config = dict(
    n_layer=8,
    d_model=768,
    n_head=12,
    n_kv_head=12,
    head_dim=64,
    d_mlp=1536,
    vocab_size=14066,
    activation='swiglu',
    norm='rmsnorm',
    norm_place='pre',
    norm_eps=1e-05,
    positions='rope',
    rope_base=10000.0,
    rope_fraction=1.0,
    qk_norm=False,
    attn_scale=0.125,
    bias='none',
    tie_embeddings=False,
    parallel_block=False,
    init='normal',
    init_std_qkv=0.0315,
    init_std_o=0.0,
    init_std_up=0.0315,
    init_std_down=0.0,
    optimizer='muon',
    lr=0.0057,
    lr_mult_o=1.5,
    beta1=0.95,
    lr_head=0.0042,
    warmup_steps=200,
    schedule='wsd',
    decay_fraction=0.795,
    decay_shape='sqrt',
    final_lr_fraction=0.0,
    batch_tokens=[65536, 131072, 262144],
    seq_len=1024,
    doc_mask=True,
    train_tokens=1162000000,
    steps=9106,
    dataset='wikipedia_en',
)
Each number is 200 + 40 x the weight over its row's rms, rounded and kept within 0 to 999. Layers, rows and columns count from 0. The size before them is the row's rms in percent of the matrix's.

# up: layer 3 MLP up, 1536x768, rms 0.0793, rows 1011-1032, columns 48-95
# down: layer 3 MLP down (transposed), 1536x768, rms 0.0365, rows 1011-1031, columns 48-95
# gate: layer 3 MLP gate, 1536x768, rms 0.0764, rows 1012-1032, columns 48-95
up1011,107,205,216,259,242,207,223,252,247,175,186,140,190,219,230,195,151,186,204,175,184,183,163,223,163,247,144,163,241,232,193,233,142,119,169,285,274,219,177,88,165,226,253,213,212,195,176,223,186
down1011,105,254,264,214,124,153,202,215,192,282,253,189,160,216,172,152,184,193,137,221,145,224,164,346,187,216,216,184,199,222,202,162,184,179,250,203,213,231,120,118,153,193,265,189,172,220,171,267,288
gate1012,094,196,132,158,171,106,200,251,195,190,203,182,199,209,189,242,178,192,244,207,243,183,88,185,189,198,234,228,150,156,219,217,156,190,237,260,98,244,249,192,227,168,139,182,213,211,210,240,182
up1012,093,200,138,156,124,171,165,189,236,125,209,135,128,192,191,264,254,214,206,226,177,171,225,158,177,219,179,225,271,155,206,223,208,205,219,193,176,264,200,182,191,194,182,215,195,203,232,210,185
down1012,093,142,197,253,215,193,145,170,225,104,229,184,236,170,175,175,203,230,192,258,222,238,208,206,268,120,225,282,283,230,258,274,180,198,116,235,274,150,126,178,165,186,183,213,232,194,167,177,176
gate1013,093,232,184,261,145,144,193,268,117,168,224,228,157,243,267,173,197,247,169,169,153,219,201,169,245,187,232,161,213,191,191,233,194,146,183,101,249,238,161,179,157,272,281,191,77,242,186,274,267
up1013,097,111,162,107,226,170,225,259,249,170,246,185,277,153,236,185,209,207,231,213,203,209,191,194,188,246,213,226,130,155,111,207,201,254,205,255,206,209,251,196,297,169,129,261,194,219,285,228,214
down1013,100,176,230,143,264,259,195,228,226,162,250,170,214,183,157,183,182,139,151,192,183,217,217,205,218,182,214,192,274,149,147,183,207,229,198,214,182,219,195,189,329,204,167,259,216,232,243,184,211
gate1014,092,199,174,163,264,198,185,268,217,146,206,177,158,188,138,174,272,190,198,106,154,170,162,174,265,280,197,219,166,215,154,204,209,262,171,306,170,167,86,194,196,132,152,255,150,214,156,186,172
up1014,096,207,182,265,199,179,175,187,164,185,244,193,179,167,296,153,164,170,151,174,115,202,194,267,245,201,291,273,206,211,210,202,158,195,157,210,199,264,239,123,115,182,177,210,210,196,208,144,181
down1014,096,265,190,297,215,180,242,256,217,188,142,191,206,113,202,163,180,163,168,211,161,135,179,185,178,222,204,202,109,156,238,202,137,232,173,197,92,262,229,150,201,210,249,228,172,132,117,132,171
gate1015,094,231,171,199,232,233,234,294,103,158,213,176,176,182,179,180,202,252,168,192,224,239,194,240,181,269,199,213,148,137,245,155,235,231,211,212,137,131,193,237,180,136,193,243,173,257,181,220,210
up1015,095,136,255,194,246,110,151,218,250,215,205,120,190,160,202,193,159,201,208,194,197,232,196,180,189,208,234,223,190,299,184,195,277,174,218,210,194,246,272,191,193,190,180,219,285,200,229,198,191
down1015,096,200,160,162,187,165,135,194,205,163,231,210,159,142,141,205,255,222,130,229,262,236,164,232,173,135,184,202,246,250,213,234,201,243,244,196,264,200,211,279,263,254,140,162,225,196,231,237,138
gate1016,090,162,203,110,153,183,270,211,126,177,134,141,210,205,209,183,245,236,191,198,188,157,210,138,188,249,208,223,185,226,229,275,135,172,219,137,199,176,178,218,207,162,152,205,280,227,212,127,143
up1016,094,175,214,221,263,216,224,182,204,208,191,233,263,169,190,232,177,129,264,177,209,253,242,211,171,202,131,162,253,154,210,195,320,199,91,201,183,168,183,179,196,263,240,230,233,154,223,237,125
down1016,094,242,170,141,286,223,157,209,223,266,292,163,243,228,182,239,141,199,154,214,228,197,222,233,136,184,192,156,150,196,222,245,249,227,203,275,184,190,251,186,247,175,238,151,177,124,166,234,149
gate1017,094,249,231,231,155,182,244,182,183,139,175,145,163,265,223,213,169,184,160,250,189,112,244,207,200,183,262,179,228,187,178,274,153,165,234,173,200,105,204,247,143,167,243,160,232,154,250,290,249
up1017,097,207,186,136,155,298,169,204,290,176,221,253,213,170,206,151,161,189,217,207,233,209,202,117,170,225,229,165,201,244,212,80,131,229,213,184,165,168,200,210,195,201,180,137,198,232,237,177,194
down1017,096,263,173,211,199,246,225,185,184,232,220,231,270,237,168,296,217,190,176,185,172,160,174,196,245,155,177,156,185,130,212,261,218,216,207,166,225,159,267,204,152,159,193,128,169,206,137,151,192
gate1018,103,194,149,195,206,170,203,203,209,159,263,215,239,142,173,177,177,235,176,259,220,225,146,240,274,244,206,150,119,132,234,215,206,261,177,195,213,200,257,195,205,254,178,165,204,151,259,198,165
up1018,104,245,143,169,210,237,247,211,140,258,215,216,161,207,139,131,177,202,232,190,231,245,234,146,153,161,191,169,216,184,246,213,197,232,175,234,183,145,151,246,175,231,221,160,180,149,165,229,159
down1018,100,263,174,139,133,154,236,142,155,201,306,209,161,191,195,181,246,142,237,238,200,207,163,227,239,223,176,233,208,207,164,156,225,167,166,244,240,198,191,188,216,240,252,181,172,214,150,202,121
gate1019,096,206,236,195,143,187,284,193,189,205,214,218,184,211,74,140,114,186,186,150,226,255,257,201,212,159,157,190,192,174,154,206,124,127,207,138,239,184,182,224,189,169,216,215,218,256,204,201,218
up1019,095,242,226,233,192,240,196,248,185,159,183,199,195,229,145,219,174,274,162,158,233,174,233,210,209,218,174,248,178,203,202,175,166,207,230,175,132,223,176,200,203,190,231,184,180,206,177,183,209
down1019,098,222,181,144,193,217,222,153,236,163,101,175,102,254,157,188,187,240,198,152,216,233,203,138,203,281,198,165,208,223,260,239,201,198,171,185,190,152,148,251,257,110,154,175,202,204,190,275,180
gate1020,104,197,192,212,157,190,163,287,128,217,213,247,160,207,228,201,227,192,196,224,163,227,175,173,191,208,164,136,207,181,214,214,175,242,160,221,225,214,252,219,248,188,250,216,251,188,192,143,139
up1020,105,203,268,243,167,255,225,176,135,178,209,161,227,185,290,182,275,185,219,263,212,206,199,252,157,133,281,250,180,93,236,252,172,242,247,232,138,190,110,197,163,228,211,244,223,250,119,196,192
down1020,105,218,132,163,208,199,176,141,196,222,175,208,190,192,197,185,292,173,227,247,246,214,190,180,167,140,251,224,265,218,179,190,142,181,168,225,100,147,169,304,165,193,238,147,178,195,128,253,210
gate1021,098,234,224,157,182,187,208,157,221,253,152,214,318,217,153,198,278,252,162,177,191,189,246,140,220,166,182,164,182,85,176,214,201,86,196,166,215,212,237,172,212,176,202,210,147,219,176,171,182
up1021,099,218,274,187,228,170,196,192,239,195,176,181,205,114,157,248,198,200,188,197,180,203,162,211,293,240,250,165,140,168,180,165,219,276,186,209,159,243,228,239,201,179,231,192,186,154,234,191,216
down1021,094,185,227,283,220,148,169,210,164,234,176,173,183,185,202,130,188,214,255,166,189,157,229,205,277,203,189,238,131,182,194,210,173,74,262,161,271,202,238,207,221,167,202,194,227,254,200,227,205
gate1022,097,175,182,205,176,229,198,214,195,111,236,227,208,236,153,121,123,145,164,215,239,251,205,203,238,171,234,146,250,239,167,210,166,212,256,221,177,95,203,147,160,201,134,206,193,185,186,114,214
up1022,097,189,194,163,215,262,202,147,187,257,196,212,184,171,209,230,230,210,215,162,173,138,190,97,167,274,220,261,157,210,220,192,178,219,204,236,293,284,165,170,297,254,241,236,232,256,132,270,160
down1022,100,191,183,236,271,184,238,185,191,151,164,189,206,155,160,252,165,176,183,189,171,203,112,197,166,180,277,171,223,208,206,174,223,251,246,169,161,184,188,274,297,194,198,199,254,240,270,252,151
gate1023,100,245,74,180,231,255,173,201,233,282,179,153,256,267,240,227,203,236,182,190,193,235,111,198,191,213,224,237,171,132,183,187,184,206,261,127,202,178,253,208,213,207,167,163,212,304,261,209,252
up1023,099,177,176,186,218,221,151,254,172,154,212,204,225,263,172,203,153,91,208,172,211,167,181,221,218,152,172,208,173,229,226,233,234,190,261,149,209,161,170,200,189,251,181,199,187,218,223,269,186
down1023,098,164,187,221,226,214,199,234,247,185,196,234,206,219,181,167,240,104,179,183,162,146,281,184,207,227,148,245,237,198,127,162,207,139,254,209,216,143,206,198,241,178,164,180,215,218,264,210,247
gate1024,100,199,257,206,191,235,166,172,279,258,169,115,248,251,170,278,215,131,249,239,150,159,267,194,199,197,214,147,204,160,200,239,238,202,233,176,211,154,179,189,235,143,142,160,230,145,100,172,197
up1024,095,222,278,214,154,202,215,170,173,216,200,225,92,225,278,228,234,268,171,182,190,227,197,233,206,185,184,265,270,200,174,174,198,246,166,190,161,273,195,235,67,218,208,230,119,276,238,216,203
down1024,098,214,285,199,175,204,153,228,209,205,180,151,95,212,157,194,197,229,247,173,240,151,188,231,200,137,335,262,227,205,163,230,193,151,226,241,197,201,178,227,170,240,166,132,153,264,265,220,192
gate1025,094,172,162,233,159,125,218,154,166,108,209,221,179,228,228,221,160,184,273,215,218,216,209,225,242,233,240,195,187,219,230,188,211,211,269,166,187,233,276,160,196,165,224,174,273,249,102,163,168
up1025,095,145,191,173,172,269,230,121,236,229,210,182,293,121,183,217,250,233,207,201,200,185,205,225,202,167,228,213,156,174,215,191,197,184,203,241,196,146,194,268,215,230,208,196,154,181,266,247,195
down1025,103,164,163,285,178,157,209,267,161,240,203,202,214,296,173,155,224,237,222,152,204,242,161,248,186,200,187,212,230,280,229,196,159,184,141,297,188,191,129,193,150,192,262,198,175,256,277,149,201
gate1026,100,238,170,196,193,140,165,180,180,229,232,232,256,187,210,150,219,168,232,173,165,201,251,251,142,156,174,182,163,211,239,259,196,188,171,182,312,218,249,266,184,297,185,230,281,192,157,255,240
up1026,104,168,187,193,236,229,250,210,209,129,192,237,179,140,179,233,213,230,157,152,184,148,141,208,283,242,237,187,237,255,258,134,147,205,232,191,186,212,207,260,158,203,205,256,193,201,250,196,217
down1026,107,197,197,173,167,205,209,167,223,160,171,186,205,180,224,146,179,161,159,203,188,215,232,240,284,189,135,178,171,236,251,224,121,214,243,206,216,234,216,230,243,238,152,301,229,214,159,186,160
gate1027,103,168,186,219,248,223,163,161,198,185,177,193,176,224,156,187,227,222,219,179,176,279,211,249,208,192,226,173,178,236,213,245,198,138,172,146,118,225,170,192,246,262,195,137,255,256,209,166,211
up1027,097,156,190,262,163,211,154,185,206,231,185,246,191,263,240,116,186,214,220,203,162,259,213,250,242,211,159,197,150,204,196,202,179,139,157,106,119,190,238,214,221,155,212,203,262,252,240,189,223
down1027,101,207,190,222,246,244,163,234,250,213,211,219,225,166,169,184,187,210,280,222,176,226,193,180,243,268,220,251,231,191,228,133,122,217,199,137,164,216,166,152,136,253,137,208,147,173,97,210,245
gate1028,105,221,190,118,200,192,146,252,181,144,215,151,256,217,165,246,102,165,239,197,248,124,205,168,241,171,215,224,101,250,206,224,154,197,195,226,256,194,177,206,182,200,169,200,256,218,221,116,229
up1028,105,170,159,238,185,261,255,210,242,235,184,258,159,215,196,206,243,196,187,259,138,196,164,216,268,175,216,227,238,206,190,197,228,224,220,168,210,189,213,188,235,250,255,192,169,237,220,261,165
down1028,107,263,259,172,186,200,208,157,206,242,224,229,172,254,218,233,220,204,241,164,240,244,174,198,217,239,254,193,236,226,158,165,185,226,130,218,211,198,161,127,238,153,213,202,225,208,205,234,250
gate1029,099,195,231,182,257,215,291,107,178,228,199,218,241,121,197,156,215,146,171,218,191,206,203,219,151,188,193,202,218,164,194,237,295,180,221,204,234,170,230,161,239,219,250,191,241,227,155,164,233
up1029,098,157,177,232,187,147,268,146,171,235,212,233,221,271,189,272,186,170,151,240,164,260,184,160,204,228,144,170,162,197,134,231,306,166,225,219,298,199,241,198,186,210,185,150,190,131,156,254,235
down1029,097,219,209,244,201,204,141,142,174,160,214,184,123,157,107,211,233,150,238,177,232,188,166,199,174,224,186,210,159,231,209,192,241,192,184,220,223,194,250,123,255,96,170,163,206,253,143,213,186
gate1030,096,237,237,273,170,145,271,103,219,140,174,162,214,202,181,222,197,239,239,202,156,219,239,211,193,133,250,221,182,145,230,162,231,215,151,212,134,237,227,200,255,129,214,154,181,194,228,216,159
up1030,095,257,225,173,242,147,187,146,236,177,178,227,179,235,123,224,149,268,209,192,210,176,157,131,129,140,258,221,222,225,138,248,214,183,232,223,252,218,170,190,147,193,266,171,164,154,277,191,136
down1030,103,220,184,180,166,203,167,159,216,249,264,217,200,171,168,247,223,257,150,173,173,179,211,202,185,156,136,182,235,187,193,158,190,173,232,260,123,241,191,140,222,150,131,170,173,260,152,156,178
gate1031,099,151,237,136,174,202,175,235,219,186,172,256,132,151,198,241,204,273,172,246,173,244,231,218,213,196,223,144,206,182,132,139,169,234,204,238,219,176,262,235,193,214,275,217,206,174,305,150,233
up1031,094,184,237,217,216,182,184,138,182,231,208,139,214,212,182,194,241,263,274,208,247,166,117,169,160,229,254,143,172,176,263,223,228,162,158,132,179,249,208,179,163,128,241,165,205,169,160,241,128
down1031,096,186,252,263,216,211,205,100,259,213,144,186,218,195,247,206,199,162,176,163,209,168,232,226,250,156,162,238,171,185,215,203,196,223,168,283,247,258,192,163,163,118,204,187,245,195,219,203,165
gate1032,100,184,240,192,230,237,257,229,247,222,191,191,199,256,187,160,157,262,187,201,279,233,199,175,188,219,187,228,297,186,163,219,220,165,233,207,196,226,216,123,225,226,182,182,200,211,201,190,229
up1032,102,199,244,190,222,225,138,210,97,229,195,210,203,189,204,191,276,189,148,192,204,129,191,205,160,194,203,199,191,152,209,99,247,196,246,172,200,217,175,228,229,248,234,165,136,177,188,260,162